{
  "n_layer": 23,
  "d_model": 320,
  "n_head": 10,
  "n_kv_head": 10,
  "head_dim": 32,
  "d_mlp": 1280,
  "vocab_size": 10066,
  "activation": "geglu",
  "norm": "rmsnorm",
  "norm_place": "peri",
  "norm_eps": 1e-06,
  "positions": "rope",
  "rope_base": 10000.0,
  "rope_fraction": 1.0,
  "qk_norm": true,
  "attn_scale": 0.177,
  "bias": "none",
  "tie_embeddings": true,
  "parallel_block": false,
  "extras": ["capped logits"],
  "init": "normal",
  "init_std_qkv": 0.0259,
  "init_std_o": 0.00381,
  "init_std_up": 0.0259,
  "init_std_down": 0.00381,
  "init_out_by_depth": true,
  "optimizer": "muon",
  "lr": 0.0125,
  "lr_mult_o": 1.5,
  "beta1": 0.9,
  "lr_head": 0.0141,
  "grad_clip": 1.0,
  "warmup_steps": 0,
  "schedule": "wsd",
  "decay_fraction": 0.71,
  "decay_shape": "linear",
  "final_lr_fraction": 0.0,
  "batch_tokens": 65536,
  "seq_len": 384,
  "doc_mask": true,
  "train_tokens": 327400000,
  "steps": 4996,
  "dataset": "wikipedia_en"
}
Each number is 50 + 10 x the weight over the matrix's rms, rounded and kept within 0 to 99. Layers, rows and columns count from 0.

# layer 7 MLP gate, 1280x320, rms 0.109, rows 820-863, columns 160-319
41 61 60 64 54 56 60 44 38 66 45 48 59 71 53 45 53 57 57 47 59 25 62 45 59 35 41 42 65 67 72 54 47 47 64 40 73 62 47 66 52 58 48 52 56 74 56 49 52 48 55 36 49 55 55 52 58 60 58 43 33 42 44 47 50 53 45 46 64 46 42 53 60 60 44 52 27 49 52 54 33 59 50 60 48 50 51 43 44 56 31 86 55 58 31 59 41 55 42 50 46 45 62 58 56 52 71 52 40 33 39 49 55 68 62 66 53 31 46 49 57 50 38 40 57 46 30 59 64 59 45 31 63 55 45 44 48 33 56 40 62 48 62 42 52 51 54 40 48 41 58 30 23 35 46 47 58 56 59 62
53 57 59 33 49 48 35 54 59 50 61 43 51 57 47 43 45 52 38 47 37 37 48 46 45 42 63 36 55 54 53 40 45 44 47 46 52 40 52 50 40 50 47 47 49 43 51 42 45 67 50 31 56 45 55 49 63 31 57 39 47 43 48 48 62 64 45 63 56 50 60 39 63 43 46 54 42 45 53 36 40 57 72 54 50 50 41 36 55 54 48 42 45 44 48 45 59 48 55 50 55 52 61 58 48 63 59 55 43 44 53 64 30 50 54 49 39 35 37 47 44 57 43 57 60 40 66 44 72 49 39 56 43 35 61 41 52 48 46 47 69 39 56 42 61 34 64 39 37 65 35 61 24 46 44 40 51 56 56 64
47 52 52 58 46 49 46 66 39 53 50 52 27 40 23 61 31 54 51 45 59 39 36 48 78 69 57 61 50 50 68 43 30 14 72 60 52 44 73 44 69 63 47 53 68 43 39 32 44 50 46 46 55 35 48 46 28 61 57 30 55 45 74 41 56 41 72 45 44 52 67 56 53 40 49 48 42 61 70 43 64 52 76 51 48 54 33 42 64 43 64 28 45 44 37 25 57 67 79 52 16 60 49 39 52 54 48 67 45 52 44 31 42 42 78 71 64 52 50 67 46 69 54 25 47 45 51 44 55 44 34 23 49 62 53 47 52 48 58 69 62 62 59 56 50 56 62 33 47 40 51 54 31 48 53 37 49 74 47 40
45 62 40 62 47 58 71 74 55 55 58 39 58 45 34 49 50 50 65 48 64 36 31 54 56 51 77 46 53 51 55 62 31 62 31 48 67 57 55 49 57 46 30 64 47 59 43 66 56 31 38 53 55 51 47 55 56 31 63 60 50 26 61 68 70 67 55 66 53 52 55 54 48 56 70 51 47 40 53 34 65 30 64 63 44 56 48 55 51 54 44 56 38 28 55 50 67 66 51 73 34 32 55 71 43 42 63 58 53 67 61 56 42 58 71 58 51 69 38 39 51 33 45 43 50 51 44 55 67 51 54 58 68 53 62 53 56 51 44 51 54 50 45 74 54 39 48 47 40 46 47 60 48 47 56 54 30 33 38 33
54 55 39 52 68 65 42 48 50 56 50 57 55 61 57 53 38 53 53 48 46 68 46 34 54 60 44 38 53 53 60 37 75 49 44 38 34 65 55 47 65 74 49 46 40 56 51 54 48 48 56 48 61 46 53 53 54 44 55 63 56 35 53 50 66 65 43 38 63 57 59 46 50 37 44 62 51 37 43 55 51 53 55 26 51 48 52 50 58 52 44 41 43 57 58 52 49 37 55 49 73 47 35 76 42 52 51 61 44 43 43 59 39 36 39 61 52 61 40 51 65 45 58 55 63 39 47 52 45 54 38 65 60 58 43 49 48 22 67 48 48 57 59 28 53 36 66 51 39 52 40 66 52 29 44 45 55 64 43 54
48 61 39 46 55 55 63 33 43 55 48 51 54 59 46 54 49 54 48 48 46 59 49 47 64 64 48 35 49 49 42 43 43 39 49 45 36 44 64 45 68 48 52 41 60 53 60 54 44 49 36 52 53 66 47 59 54 44 58 50 45 47 45 37 51 56 58 47 49 45 56 57 52 55 44 51 53 61 46 49 53 53 50 47 49 54 54 58 64 62 57 40 38 58 46 47 46 45 44 56 45 51 51 68 57 40 51 46 67 50 53 54 38 56 45 49 30 56 53 50 51 47 57 41 45 59 53 35 38 50 55 67 42 50 58 29 36 55 46 56 50 67 42 54 61 41 40 39 55 48 58 50 43 29 50 44 49 57 48 39
40 38 61 47 38 30 71 29 57 55 36 47 46 35 52 60 46 28 62 69 71 55 47 43 50 54 37 46 39 63 41 48 64 58 42 61 79 57 29 28 46 46 39 51 38 46 64 64 50 33 52 42 55 42 50 53 53 51 40 28 30 42 49 49 29 71 51 51 57 38 59 43 44 41 37 68 50 62 55 45 58 53 42 47 38 42 41 54 75 62 32 40 61 42 52 44 40 42 49 43 50 80 65 44 38 42 51 71 44 36 48 46 44 67 60 83 38 41 56 53 48 46 45 36 41 55 59 50 59 53 39 63 46 76 48 60 41 45 55 79 61 54 44 56 39 42 31 51 55 59 49 56 40 35 52 53 48 52 36 42
44 50 47 50 44 63 54 29 49 50 44 59 47 42 39 41 39 42 45 34 53 56 65 52 59 43 35 52 58 33 45 41 50 35 49 45 59 56 54 45 23 45 64 31 42 54 31 60 55 49 43 37 61 65 61 73 42 51 59 56 51 53 47 46 48 49 62 55 71 48 45 45 37 54 43 57 53 51 58 38 46 57 54 64 67 58 64 40 42 48 43 74 48 42 52 33 58 57 49 08 41 57 69 37 40 44 37 46 50 48 50 60 52 51 51 42 53 67 74 41 69 48 51 46 54 54 41 59 41 59 51 45 46 74 27 49 42 50 42 43 27 47 61 68 39 41 43 42 51 42 46 59 52 54 54 41 36 38 56 45
47 55 65 46 37 49 57 50 45 47 51 40 47 44 50 48 55 47 55 51 47 45 51 52 39 47 59 44 55 33 52 34 42 40 61 52 47 58 58 42 50 46 49 45 60 39 46 49 50 46 60 64 38 48 62 59 52 62 54 40 64 44 54 45 59 41 39 53 55 54 64 47 51 36 37 49 56 47 46 43 51 54 58 53 47 54 59 50 51 64 31 54 46 56 46 49 54 44 47 46 40 47 50 50 56 63 47 46 53 53 48 53 51 53 55 53 42 47 62 50 48 37 52 52 47 36 46 47 50 62 50 46 47 53 50 46 53 53 57 49 57 47 56 64 50 57 32 43 61 44 53 52 48 49 50 64 47 47 44 47
40 57 38 64 57 48 46 38 53 39 63 36 33 44 45 64 55 50 34 51 61 56 40 59 65 40 42 38 34 40 62 53 35 49 56 55 61 55 57 29 36 44 37 50 47 42 47 51 66 59 49 38 52 50 54 46 47 48 49 37 52 43 63 70 64 67 67 49 38 48 46 51 47 34 43 51 54 44 42 37 35 51 48 63 54 65 57 51 44 52 70 65 45 71 61 73 33 33 48 60 57 49 40 51 56 40 50 63 42 50 49 56 44 54 42 43 24 33 58 60 40 57 32 39 62 49 52 66 31 50 28 54 55 64 62 59 53 48 48 47 54 41 57 53 29 68 75 53 50 49 31 47 45 46 29 48 54 32 58 72
67 48 60 52 58 53 57 47 51 51 41 58 36 52 48 51 43 42 62 54 45 40 53 51 49 52 44 56 38 20 57 49 54 42 55 53 54 53 45 44 52 47 47 36 47 41 41 67 45 43 43 56 49 40 67 44 54 48 50 65 49 44 53 38 59 42 57 48 46 41 50 33 50 50 55 39 52 42 51 40 45 40 46 49 56 47 52 50 49 49 59 54 42 52 53 55 57 44 56 52 44 40 46 61 55 46 45 52 51 51 60 68 57 54 39 63 64 43 57 48 46 47 63 49 54 57 51 44 42 40 50 55 52 47 50 50 46 50 59 44 45 47 63 48 53 49 33 50 52 57 50 42 49 47 47 56 56 43 56 58
56 49 55 46 49 50 52 51 48 51 60 50 47 44 52 48 45 49 53 50 47 51 50 53 47 56 57 46 50 49 47 54 53 46 48 46 49 46 52 45 56 47 49 43 54 52 52 49 54 51 45 56 50 52 53 51 47 48 44 55 49 53 42 52 51 54 47 48 48 51 45 48 50 49 47 54 46 47 54 52 44 48 50 58 47 45 51 51 49 48 47 50 41 48 53 48 54 53 52 50 49 45 49 59 46 48 53 52 53 53 54 55 49 47 49 49 55 53 50 51 54 48 49 50 53 50 46 51 48 52 44 51 50 43 51 49 51 50 51 48 47 50 47 55 52 51 43 48 48 51 53 44 49 50 46 58 51 52 45 48
59 39 55 42 50 52 60 57 64 53 43 48 45 56 65 50 53 49 51 36 42 65 66 42 39 41 56 45 57 50 60 45 40 60 44 53 38 42 49 38 47 43 63 53 61 52 52 32 54 58 48 65 63 47 33 53 37 53 73 48 60 57 56 55 64 52 33 72 46 53 41 33 38 42 46 64 43 43 42 47 48 46 41 46 46 48 42 47 40 38 62 64 44 37 68 53 49 61 48 57 50 48 60 45 41 50 58 55 65 39 42 62 57 53 36 52 72 54 74 47 48 54 52 61 47 52 51 28 36 47 55 42 60 50 50 67 48 41 63 19 59 59 68 56 67 49 40 43 48 60 46 39 46 39 55 53 59 58 55 53
58 53 13 50 58 68 36 54 39 44 52 51 44 51 59 30 47 48 41 41 60 44 53 32 38 42 47 18 47 58 64 50 58 59 54 46 73 44 68 45 40 40 64 50 50 47 43 35 47 53 60 48 48 42 45 59 40 62 58 55 51 48 55 41 29 60 71 57 45 51 30 68 30 68 61 29 25 41 47 61 45 47 57 58 61 43 27 70 29 56 54 44 46 42 46 51 56 28 47 68 63 31 44 47 51 43 43 58 53 51 36 79 49 68 35 52 52 36 45 36 50 54 30 35 60 42 59 51 48 56 66 55 54 46 33 54 61 51 64 59 71 44 47 46 44 47 54 54 36 50 47 57 60 46 34 42 48 43 50 40
43 51 35 41 41 68 39 51 58 48 52 57 41 45 45 50 27 41 62 52 60 58 55 53 49 48 69 25 40 43 42 60 44 64 66 67 57 51 60 35 54 38 57 35 62 45 38 55 61 61 28 66 74 39 49 46 34 61 33 68 56 40 39 42 55 52 38 65 36 57 48 55 47 64 52 48 50 55 42 48 60 43 52 62 39 56 53 73 47 48 40 42 54 42 50 54 40 33 41 47 37 44 47 51 63 33 48 37 61 50 43 44 60 59 49 39 46 64 42 37 59 59 60 30 78 64 61 49 39 43 39 53 60 59 73 62 46 39 46 55 42 36 41 63 39 51 44 47 54 48 59 45 66 58 40 35 35 32 38 27
33 46 61 58 39 58 58 39 29 61 58 30 52 46 66 37 64 61 55 63 60 50 63 53 64 52 31 61 32 60 37 45 49 49 31 34 66 47 46 46 51 58 43 35 50 42 53 46 51 44 40 47 48 55 55 60 55 57 47 44 50 62 53 45 38 51 39 47 56 75 73 45 61 49 50 51 59 56 36 50 36 44 43 55 39 56 61 45 60 60 54 26 53 42 58 49 51 50 43 38 40 40 60 36 56 30 49 48 47 50 28 53 35 45 43 57 51 53 63 29 67 59 49 49 70 42 49 40 70 42 43 40 68 64 44 40 34 36 46 54 53 51 61 44 51 35 43 49 55 43 52 48 64 64 55 60 36 49 35 43
57 57 36 53 48 42 44 42 45 47 53 66 46 58 35 52 49 64 51 52 67 51 42 67 47 55 51 52 53 45 62 53 43 44 44 53 65 61 55 50 64 65 57 43 21 49 39 49 45 63 51 56 66 32 51 41 38 62 47 48 58 46 61 56 43 61 52 66 61 57 51 44 50 49 60 55 53 42 49 50 56 57 41 39 54 49 36 45 36 59 67 34 51 53 43 69 45 29 44 63 48 61 52 53 50 58 32 55 66 52 52 64 45 55 56 41 37 36 62 78 38 57 58 48 50 44 59 10 72 54 71 57 52 50 68 41 58 41 64 59 53 53 44 58 63 56 56 41 38 43 45 56 45 72 43 34 64 43 48 44
57 30 45 41 36 46 58 60 50 55 39 66 35 57 55 52 53 75 61 43 49 60 62 49 64 50 62 44 57 37 54 55 49 65 71 36 55 73 46 53 60 53 28 70 44 56 57 33 53 56 45 40 48 31 74 34 50 40 38 30 39 47 44 54 43 52 57 55 62 53 45 66 61 61 65 53 62 62 58 51 48 32 56 37 56 34 47 32 42 65 58 53 44 57 55 56 29 50 41 58 30 59 47 41 56 46 38 62 48 46 55 34 46 47 51 55 27 56 62 53 71 61 50 43 46 40 62 60 65 53 46 62 50 52 54 44 64 37 68 37 59 45 55 43 33 60 54 48 66 59 54 51 64 37 51 46 50 39 55 44
50 52 50 68 64 47 56 61 44 37 72 44 47 45 49 46 42 52 46 52 70 36 50 47 57 41 50 64 45 50 53 45 59 51 53 58 51 69 39 56 47 62 56 55 53 53 55 71 35 51 69 43 50 39 69 37 50 64 54 38 60 47 62 50 43 47 68 54 52 41 47 54 52 57 71 45 65 58 38 54 36 36 62 51 46 54 42 53 83 50 54 61 51 13 61 63 41 49 46 26 57 37 52 61 62 55 27 54 63 57 64 38 45 56 43 42 46 55 40 40 39 50 52 52 43 35 54 41 47 34 40 32 57 54 30 56 39 46 41 57 61 58 49 44 65 35 56 57 46 45 54 62 68 51 39 33 70 37 53 42
45 48 61 43 78 38 54 50 47 70 49 72 56 49 58 74 52 61 56 51 47 30 65 52 51 45 48 57 48 51 65 46 44 49 43 55 39 39 40 65 41 38 55 55 83 35 52 68 57 65 72 48 14 53 24 54 41 70 37 22 55 49 55 60 60 48 28 44 45 28 52 57 42 42 51 40 56 57 49 50 45 43 75 49 63 53 36 58 43 35 46 54 60 40 43 36 42 37 56 78 56 68 47 41 69 74 57 25 39 49 58 47 69 48 46 69 48 64 58 43 51 33 52 47 53 24 65 42 48 48 78 16 55 47 58 32 54 41 38 55 58 66 63 48 48 41 46 46 60 39 34 33 36 39 68 46 64 49 49 50
50 59 54 47 51 52 43 36 42 58 44 52 44 44 56 57 46 57 50 52 64 55 52 44 53 53 48 53 50 42 52 45 53 50 76 54 47 41 48 58 53 56 48 56 51 44 41 50 40 38 46 47 58 48 55 50 39 46 32 45 41 44 39 49 45 56 57 49 42 43 52 43 42 52 48 56 46 48 52 38 54 49 49 57 47 63 57 52 43 57 58 51 43 37 41 56 57 52 51 61 47 44 36 47 47 46 43 51 57 55 44 48 52 55 49 57 49 42 55 56 44 53 53 50 46 44 54 43 57 44 48 46 56 54 54 52 33 46 36 53 57 46 54 48 42 55 54 46 54 42 53 61 44 55 50 50 51 54 51 41
51 47 33 49 55 54 47 34 50 42 46 39 49 49 58 53 38 50 44 48 48 48 64 44 46 58 44 48 61 44 49 52 46 58 54 44 36 46 50 70 54 49 59 56 71 54 54 48 41 73 64 66 53 45 56 53 47 43 50 56 45 59 51 53 34 52 49 45 52 44 63 55 51 71 46 45 52 73 51 50 54 53 57 47 49 45 53 42 48 67 50 36 54 45 57 43 58 40 68 68 45 55 55 47 50 57 59 38 44 67 46 48 52 43 49 48 70 47 51 38 57 52 38 51 60 49 49 41 64 46 62 57 54 30 46 43 57 54 71 47 46 59 65 65 47 49 49 52 58 45 35 51 56 50 74 31 36 47 53 40
44 68 26 62 51 37 58 26 59 31 38 53 58 39 56 60 32 66 47 76 49 48 72 52 51 40 55 46 54 70 61 64 48 24 56 35 55 46 35 65 51 60 49 43 40 53 38 29 33 46 52 56 56 33 43 63 60 42 33 39 65 70 46 59 50 48 44 55 57 46 73 29 65 35 44 40 34 57 44 38 61 52 58 45 60 51 44 42 44 55 43 74 72 30 49 36 43 61 37 71 75 59 56 54 40 53 42 69 60 77 46 70 60 61 61 46 40 38 94 47 41 51 66 50 54 53 42 72 57 55 69 79 70 38 65 67 50 50 38 69 61 35 32 60 27 46 47 46 46 49 59 57 51 52 58 52 39 61 62 45
64 50 49 40 34 48 43 47 42 64 48 39 53 54 53 59 47 54 31 44 45 67 47 57 42 50 58 44 50 66 62 53 48 45 65 53 54 59 55 33 38 55 51 48 51 53 43 37 49 54 43 39 58 56 38 56 79 76 48 53 53 58 40 55 62 52 30 44 51 55 52 43 62 67 66 47 57 69 54 57 60 42 44 50 38 44 46 42 48 46 43 60 66 62 51 49 54 57 48 53 44 29 45 56 41 69 52 57 42 49 60 41 56 58 61 63 66 49 41 63 54 35 43 40 52 60 53 45 56 61 65 50 43 21 46 59 58 42 45 42 63 49 26 34 35 41 51 26 67 32 63 51 50 39 50 30 53 52 34 44
34 50 48 56 31 56 40 50 46 49 57 47 50 46 57 45 41 42 59 42 53 35 66 49 58 66 37 42 54 61 52 64 71 28 41 45 34 65 48 41 35 61 50 53 36 49 60 35 48 50 51 21 50 59 67 48 42 58 55 34 31 55 55 42 51 49 28 65 58 51 66 50 51 42 50 40 66 66 44 49 45 76 36 65 54 44 55 39 56 51 50 41 57 49 50 37 64 52 57 40 55 41 74 65 69 45 46 51 70 52 38 64 57 60 44 61 49 61 53 54 42 42 45 47 44 76 80 55 54 48 36 40 39 61 59 47 52 59 38 43 25 61 52 53 33 55 55 41 33 41 30 53 49 52 42 64 76 54 35 50
49 49 49 52 60 46 45 45 49 41 54 35 46 51 49 45 51 48 61 38 61 55 46 56 61 27 77 45 68 58 50 42 56 42 44 48 56 48 37 47 42 59 52 60 67 58 16 59 34 42 59 44 59 54 63 51 54 47 38 59 50 31 56 48 48 56 51 22 48 52 45 62 41 54 43 40 60 53 67 52 46 54 59 42 43 39 45 49 35 52 43 60 66 38 44 58 37 59 47 67 59 49 43 41 57 47 46 42 50 53 58 49 41 60 23 72 61 60 42 49 59 53 53 53 76 30 59 50 71 39 56 44 59 46 71 37 45 40 44 42 42 34 47 43 55 44 40 58 40 62 50 35 38 80 51 76 54 35 52 41
40 71 49 45 60 53 49 57 69 35 63 39 49 39 57 74 51 41 52 44 56 61 56 28 47 58 64 48 27 59 56 46 45 53 46 46 35 59 60 63 46 57 58 57 53 55 57 58 57 46 23 37 44 60 34 53 46 52 47 42 40 53 34 41 51 42 46 56 61 65 53 49 33 54 63 38 63 59 41 43 45 62 40 53 61 45 53 59 72 46 41 53 61 56 51 61 51 58 67 43 49 59 49 35 37 73 56 48 44 53 57 40 39 78 64 43 44 36 54 55 47 51 29 52 41 53 61 41 63 57 53 54 32 47 25 65 66 45 54 44 48 52 48 70 45 49 53 55 53 31 45 46 42 58 32 54 53 45 57 40
67 56 35 56 50 78 42 48 47 29 43 29 28 46 67 53 61 59 32 46 59 78 60 54 57 52 57 52 34 26 57 50 68 47 64 61 25 57 58 34 61 66 60 45 69 47 56 55 55 54 42 60 56 59 50 36 24 52 58 59 43 64 71 38 48 30 50 51 64 53 63 70 63 40 51 57 34 43 53 44 55 41 41 44 31 78 42 61 54 52 60 63 49 34 45 55 56 40 37 69 48 62 65 55 58 60 58 61 54 39 47 51 64 36 51 40 61 53 47 41 32 75 46 46 60 45 57 38 45 68 58 33 43 48 51 66 45 46 60 76 53 69 57 53 62 37 45 44 42 55 40 56 59 53 44 42 41 62 56 44
45 65 45 54 26 60 48 39 35 57 49 52 43 56 46 64 53 52 41 46 51 56 49 36 45 65 56 38 53 43 51 76 51 46 55 37 48 61 44 58 42 52 40 43 77 54 45 43 37 57 32 49 35 36 45 58 62 48 53 34 39 56 44 40 42 49 40 58 46 44 62 65 50 47 19 52 56 57 32 66 61 60 60 41 48 44 62 35 49 46 57 45 57 46 52 46 42 39 45 60 53 41 63 47 40 64 41 53 55 45 46 40 62 59 70 41 49 45 44 58 50 43 79 51 34 35 51 50 68 56 43 36 42 44 58 56 42 63 58 39 70 57 41 79 49 43 53 52 41 39 58 39 44 34 37 53 30 52 54 49
59 41 41 46 30 68 50 44 50 51 59 57 64 41 55 61 43 59 57 51 70 52 54 47 43 68 49 44 47 43 48 52 39 31 56 68 46 46 52 49 61 56 61 62 51 37 34 56 60 54 36 52 45 55 38 57 50 52 48 63 38 43 60 43 48 60 41 57 57 61 57 53 43 50 46 40 63 40 61 49 49 58 48 49 51 49 41 46 45 48 57 53 56 43 43 49 45 61 48 41 52 44 50 78 65 45 43 42 50 58 38 59 39 56 28 63 54 60 50 49 48 60 39 48 39 47 56 40 47 46 36 40 43 40 53 49 56 36 34 51 59 40 54 56 44 66 53 51 33 42 37 65 58 38 60 24 57 57 58 49
55 38 23 43 28 49 45 47 47 61 71 44 40 37 28 59 52 54 56 72 51 40 61 56 49 45 45 47 58 62 38 52 46 56 37 57 40 32 62 44 54 34 62 39 47 58 39 59 56 70 56 38 34 58 48 49 26 63 57 43 40 54 61 56 50 52 50 50 44 58 45 44 65 53 48 48 62 38 61 42 45 63 64 54 43 43 35 50 54 59 49 55 57 52 45 60 46 41 53 46 66 60 67 80 42 55 49 62 62 38 42 41 56 75 47 42 45 38 60 63 51 59 50 58 64 53 66 63 54 65 60 50 60 52 36 36 48 59 39 54 37 49 59 39 54 54 48 42 56 34 30 56 50 43 57 44 60 54 52 74
69 45 56 46 45 49 43 47 49 52 47 44 48 58 53 57 49 58 44 46 50 41 61 54 47 53 47 47 56 47 52 53 59 49 60 46 45 64 41 52 34 61 38 51 60 41 38 39 54 51 58 55 63 56 52 53 52 49 45 56 48 51 47 41 52 49 45 43 66 47 44 53 60 55 55 48 50 59 47 59 47 58 55 46 57 45 58 42 52 52 46 50 51 58 44 35 64 53 54 60 46 49 53 43 53 64 43 41 56 33 45 50 49 40 56 47 47 47 60 58 56 58 46 42 43 42 33 47 42 45 66 44 44 39 63 50 51 35 56 45 46 51 55 55 52 52 47 39 62 53 46 65 52 47 51 51 50 48 52 52
45 56 53 40 52 63 46 62 67 56 35 63 48 57 33 49 31 57 66 48 36 55 44 49 50 57 16 59 67 52 57 40 52 43 64 23 44 50 59 49 69 67 47 55 53 54 39 45 29 54 63 35 52 28 61 49 63 54 66 56 61 51 73 27 66 73 51 73 68 44 48 57 53 44 61 56 70 48 30 64 62 35 38 37 36 28 17 39 64 35 51 50 56 49 61 47 39 52 63 70 41 58 57 47 64 53 43 27 40 63 44 26 38 44 31 46 41 46 47 50 60 37 45 50 45 32 72 72 42 50 60 42 44 44 34 58 66 38 43 50 43 59 46 50 48 43 58 47 36 46 42 30 60 52 53 65 62 55 57 41
50 44 48 56 43 50 45 55 44 38 60 67 41 57 44 52 41 56 42 46 48 46 49 49 49 54 48 53 54 45 46 49 35 44 43 49 56 46 49 63 53 49 38 56 64 44 41 46 48 40 48 49 46 47 55 44 58 36 47 44 53 56 56 64 47 22 40 46 38 44 45 42 51 46 48 48 55 62 45 50 29 46 58 48 47 40 45 54 46 50 53 51 61 48 40 62 47 66 72 45 50 58 38 50 54 47 55 48 45 48 59 42 47 54 43 52 53 50 50 51 38 51 43 52 50 48 48 48 50 43 49 51 61 33 40 50 51 43 62 39 43 55 58 48 55 56 57 59 37 46 50 49 53 51 59 44 47 66 40 44
44 59 56 59 55 58 52 40 58 49 35 43 57 44 57 58 62 39 49 41 50 46 42 49 52 39 55 44 49 46 56 57 50 51 56 50 59 37 73 43 41 53 48 58 50 63 34 48 61 48 58 39 35 49 44 68 57 53 39 37 57 43 50 34 51 53 61 43 50 62 45 40 49 51 52 39 60 32 40 31 37 53 49 46 52 40 39 51 56 54 49 49 46 41 47 58 54 48 51 52 41 44 52 48 47 49 58 51 34 59 59 46 54 51 34 40 42 37 62 53 41 57 47 39 53 48 49 45 69 56 52 40 59 81 46 49 52 53 37 29 46 46 56 46 57 55 53 53 76 64 38 33 58 48 56 46 49 30 38 50
61 42 36 44 28 67 40 54 45 32 45 32 52 46 53 82 59 34 54 38 53 36 67 54 38 35 34 36 56 54 55 53 39 34 43 68 46 43 53 63 55 55 55 49 55 47 39 47 32 55 40 55 49 51 50 47 38 66 47 59 32 53 38 36 58 48 47 46 49 41 53 49 48 58 48 57 62 55 40 39 30 54 60 41 53 34 55 53 33 42 62 41 52 38 46 51 46 54 68 50 51 40 60 25 61 44 38 45 61 70 60 43 57 60 37 55 44 64 70 51 62 51 54 65 45 46 58 68 46 58 41 49 67 65 69 55 43 35 62 62 33 25 34 45 52 58 53 48 36 55 63 41 45 49 44 54 38 47 57 37
39 49 45 45 33 42 64 50 53 51 42 57 42 44 49 52 35 48 41 56 55 40 57 51 43 56 59 31 44 63 54 52 45 45 53 46 40 47 44 52 53 60 56 52 51 61 44 64 49 53 54 49 41 41 54 53 46 60 46 44 41 42 49 50 54 49 58 49 49 46 41 48 47 62 43 58 54 49 72 44 50 54 50 49 52 47 58 53 55 53 47 49 38 48 43 59 49 54 58 62 56 51 59 42 54 59 40 42 51 51 53 56 50 50 52 44 54 50 36 45 48 52 51 62 59 67 66 34 43 38 46 56 39 52 49 54 31 57 41 56 50 38 58 51 54 52 42 51 46 45 51 51 42 58 62 49 43 39 45 59
48 51 48 55 38 58 66 53 39 59 28 48 31 69 54 42 40 57 45 42 50 58 38 51 50 31 44 54 45 43 39 53 41 55 49 36 43 42 50 42 44 46 50 47 35 47 44 31 43 48 46 64 58 31 56 50 43 39 56 47 41 40 41 71 43 52 42 53 54 62 57 47 45 52 50 51 52 61 41 47 47 50 54 53 39 53 36 39 65 44 68 44 38 50 57 48 66 52 45 54 56 41 56 49 50 61 49 32 41 46 64 37 41 40 34 72 67 62 57 52 47 42 40 43 65 40 49 64 68 56 61 52 56 50 49 52 35 45 55 48 54 60 74 50 40 60 46 50 59 50 59 49 66 44 49 49 49 59 56 76
52 40 48 62 39 49 63 42 47 49 46 44 48 41 48 54 53 49 53 49 48 32 57 48 41 49 56 41 43 56 40 58 52 44 45 41 56 54 49 59 49 50 33 51 54 56 46 48 50 49 46 58 49 48 49 42 54 49 38 51 51 49 49 50 58 57 68 59 44 50 60 50 60 51 52 36 34 46 42 49 46 60 57 53 48 53 61 50 52 48 53 55 56 62 53 43 44 59 62 49 52 42 49 58 36 54 51 48 37 53 55 49 55 44 49 55 54 52 48 51 58 53 46 46 51 48 43 46 58 50 50 50 52 57 52 43 50 38 44 53 51 52 41 44 49 51 53 62 39 45 52 44 54 45 58 46 46 53 50 46
47 46 58 52 54 55 57 51 40 47 61 31 57 49 57 54 28 52 46 53 69 34 58 67 54 33 39 61 42 45 50 44 38 37 38 56 51 29 40 59 33 57 45 60 43 38 48 65 57 60 34 45 45 61 52 49 42 53 63 46 52 32 61 46 72 53 64 56 40 57 53 48 31 67 30 40 40 48 55 48 54 48 49 45 43 48 65 57 53 39 45 64 34 46 39 55 42 43 50 65 49 56 47 59 48 67 50 39 50 56 46 43 65 47 66 61 56 19 60 55 53 47 37 58 49 56 55 49 50 48 37 48 28 44 50 56 55 70 54 47 56 53 51 50 52 46 31 52 52 62 56 56 48 58 45 56 48 39 58 49
70 42 45 42 50 55 44 47 50 56 46 43 45 44 44 47 34 46 35 49 48 51 52 51 42 50 75 56 44 52 62 39 45 25 55 52 61 31 40 48 68 72 43 48 62 43 60 43 52 45 76 53 42 52 70 50 44 27 48 57 54 51 68 52 47 49 42 45 50 41 51 61 52 62 54 53 52 48 46 28 27 34 37 52 54 53 34 40 30 40 60 46 48 51 40 43 63 46 50 43 65 54 56 43 52 62 53 39 45 60 58 46 69 45 61 52 47 58 45 55 53 28 56 38 66 57 46 57 65 54 57 38 60 63 60 47 47 61 44 64 38 51 28 42 70 59 43 46 48 56 54 34 61 47 43 59 50 37 41 50
55 47 54 53 46 57 52 64 54 50 57 43 37 44 51 49 44 63 57 50 45 38 52 43 48 47 50 32 61 45 45 46 41 56 54 35 49 42 50 29 54 49 42 44 54 71 41 57 49 57 45 50 55 53 61 64 47 58 54 42 45 44 59 64 63 49 63 53 60 36 44 43 58 41 56 67 36 57 45 61 37 69 58 55 57 55 66 44 49 49 48 54 23 31 40 49 58 59 52 58 41 42 49 38 53 61 47 32 63 60 39 64 51 59 47 40 48 51 70 51 50 58 51 47 58 54 49 48 49 51 53 65 41 46 45 40 51 34 64 50 48 55 58 62 40 54 32 44 43 64 39 51 48 51 45 48 57 57 45 28
49 43 44 56 47 46 38 50 27 45 45 53 39 68 58 41 47 27 50 64 42 54 56 45 43 49 57 41 34 68 57 66 68 46 70 59 38 59 51 55 42 44 45 47 28 44 52 75 45 57 64 41 30 54 47 71 42 43 58 42 49 39 44 40 54 55 46 45 39 45 37 64 50 58 63 30 60 60 53 43 48 63 52 58 51 61 46 39 42 72 58 57 45 53 42 42 48 43 34 60 48 52 54 32 41 53 46 43 49 48 48 36 54 49 52 65 46 43 53 47 59 45 58 55 33 57 40 60 35 45 60 63 49 51 35 49 56 61 42 46 46 43 43 50 51 45 37 49 63 64 27 44 47 60 56 49 51 50 44 68
56 45 38 54 69 53 41 47 50 38 38 61 32 53 63 37 45 51 57 48 43 34 61 26 25 59 50 50 44 64 61 51 46 50 21 52 61 55 47 44 67 55 71 47 54 84 40 55 47 44 64 65 61 67 50 61 49 42 46 62 58 63 39 33 59 67 36 59 48 54 69 62 64 66 43 22 39 47 53 62 80 42 46 56 34 54 52 35 43 35 41 56 22 53 67 50 56 51 46 47 60 44 36 44 42 35 54 48 35 35 40 33 29 66 37 53 55 44 41 46 56 67 54 59 49 49 25 62 58 27 54 37 13 51 66 45 25 37 56 62 69 51 48 60 68 31 58 44 48 35 51 52 35 54 70 23 55 53 51 42